Each number is 128 + 24 x the weight over the matrix's rms, rounded and kept within 0 to 255. Layers, rows and columns count from 0. Numbers have three digits each.

# layer 3 attention value, 32x256, rms 0.0515, rows 0-31, columns 0-31
136122110148109107134150160107138094131140093095105120124136165114125092073094120136152132155170
134143144123145156106167166107091095150100145132143119124116136146121087142152122105158130103140
130106120132152076092164107117148185166128108164121157135164051167145132108161103123124163155096
152124149103104137147131125096125160135116114154168098087130175072141134105110121123108156140114
116117123106147122116137153152117163108177110081110090107114113127149159131154130132168137094135
155115135137147119089172117186143157144119133113219107097134140155113131175127100122147139113145
119124110115142099112132118106176155123143134123216095149151188140099150129134157144114127090122
166109129104121156134107081114153100146094121132103107078140133156121122139079136121114119128117
142124114107129135121112129129103127130138138104152151131122088169170130129148125142128123191157
127109149127130133069078124128146129161148129106090132132124108121130101142160091160164129158127
109113120102112118108141139108114155122131120102119126169138125122137143121152136131128139090167
133127118119125140159109137126159116168086124078109148120126074102170115128097078103122144148120
173128127123171150113131117122112107129124126146129140118127117164114127150120085111116118186135
125099135128117137081183170129139096167137118159091176105122083114156103132104166153107154171124
181125143117144110092085117132128110127144155092158142107130146106168119124078157128142140152067
154130122130146112099134176127122103109128104130087162095146083103145086110125101117123108110127
120078134136129136128166099138144096114124107112074137140108117114149106145144117143110110106141
116119123118163092138093152128142152152106145038167131162070137082107157135073126122127127143098
155129128127136121149118155132128089151148152154095119144144149071132070149147126093115096058164
133115128137104093097135166091120127146141125109135141113142126204128121115102126126131125140103
159137130106119100135185179098131136164153126195178147159160143066099165106124140140104101157164
112159127118123115152140121124103139107121136084152148200116150126191128130170077116143148138114
092161111138133116119113141148131129134151115117113110122143116164118168139176137144085106131100
156121089106114135078142164143132090143140119109149093135147140130095144171101125136127116103112
153173156131152120149056136120127148104078117137112172061113189120149127133110101155153120100109
133142119116113139154134131122152114105118147162123158140121164155141087125150132119142098152151
080137145157151127163145129099115121094130140146116101146103102147150166131113150132065139108108
150128093121161110117141186085137113099124143168162178097129115152121109124143120129174170108139
122158127115133133129177091152149166139148124123147150149139125120145089144122099143114135116173
131160081135157149176145163130125151149159097098126127105112127131115095112147097110140128108152
123130098148178144160191174125111128109140130119145055150108094099135186104121134118117141119113
100083124115129107159111119125126123104132103113094160140157182111133141153102133105147154133109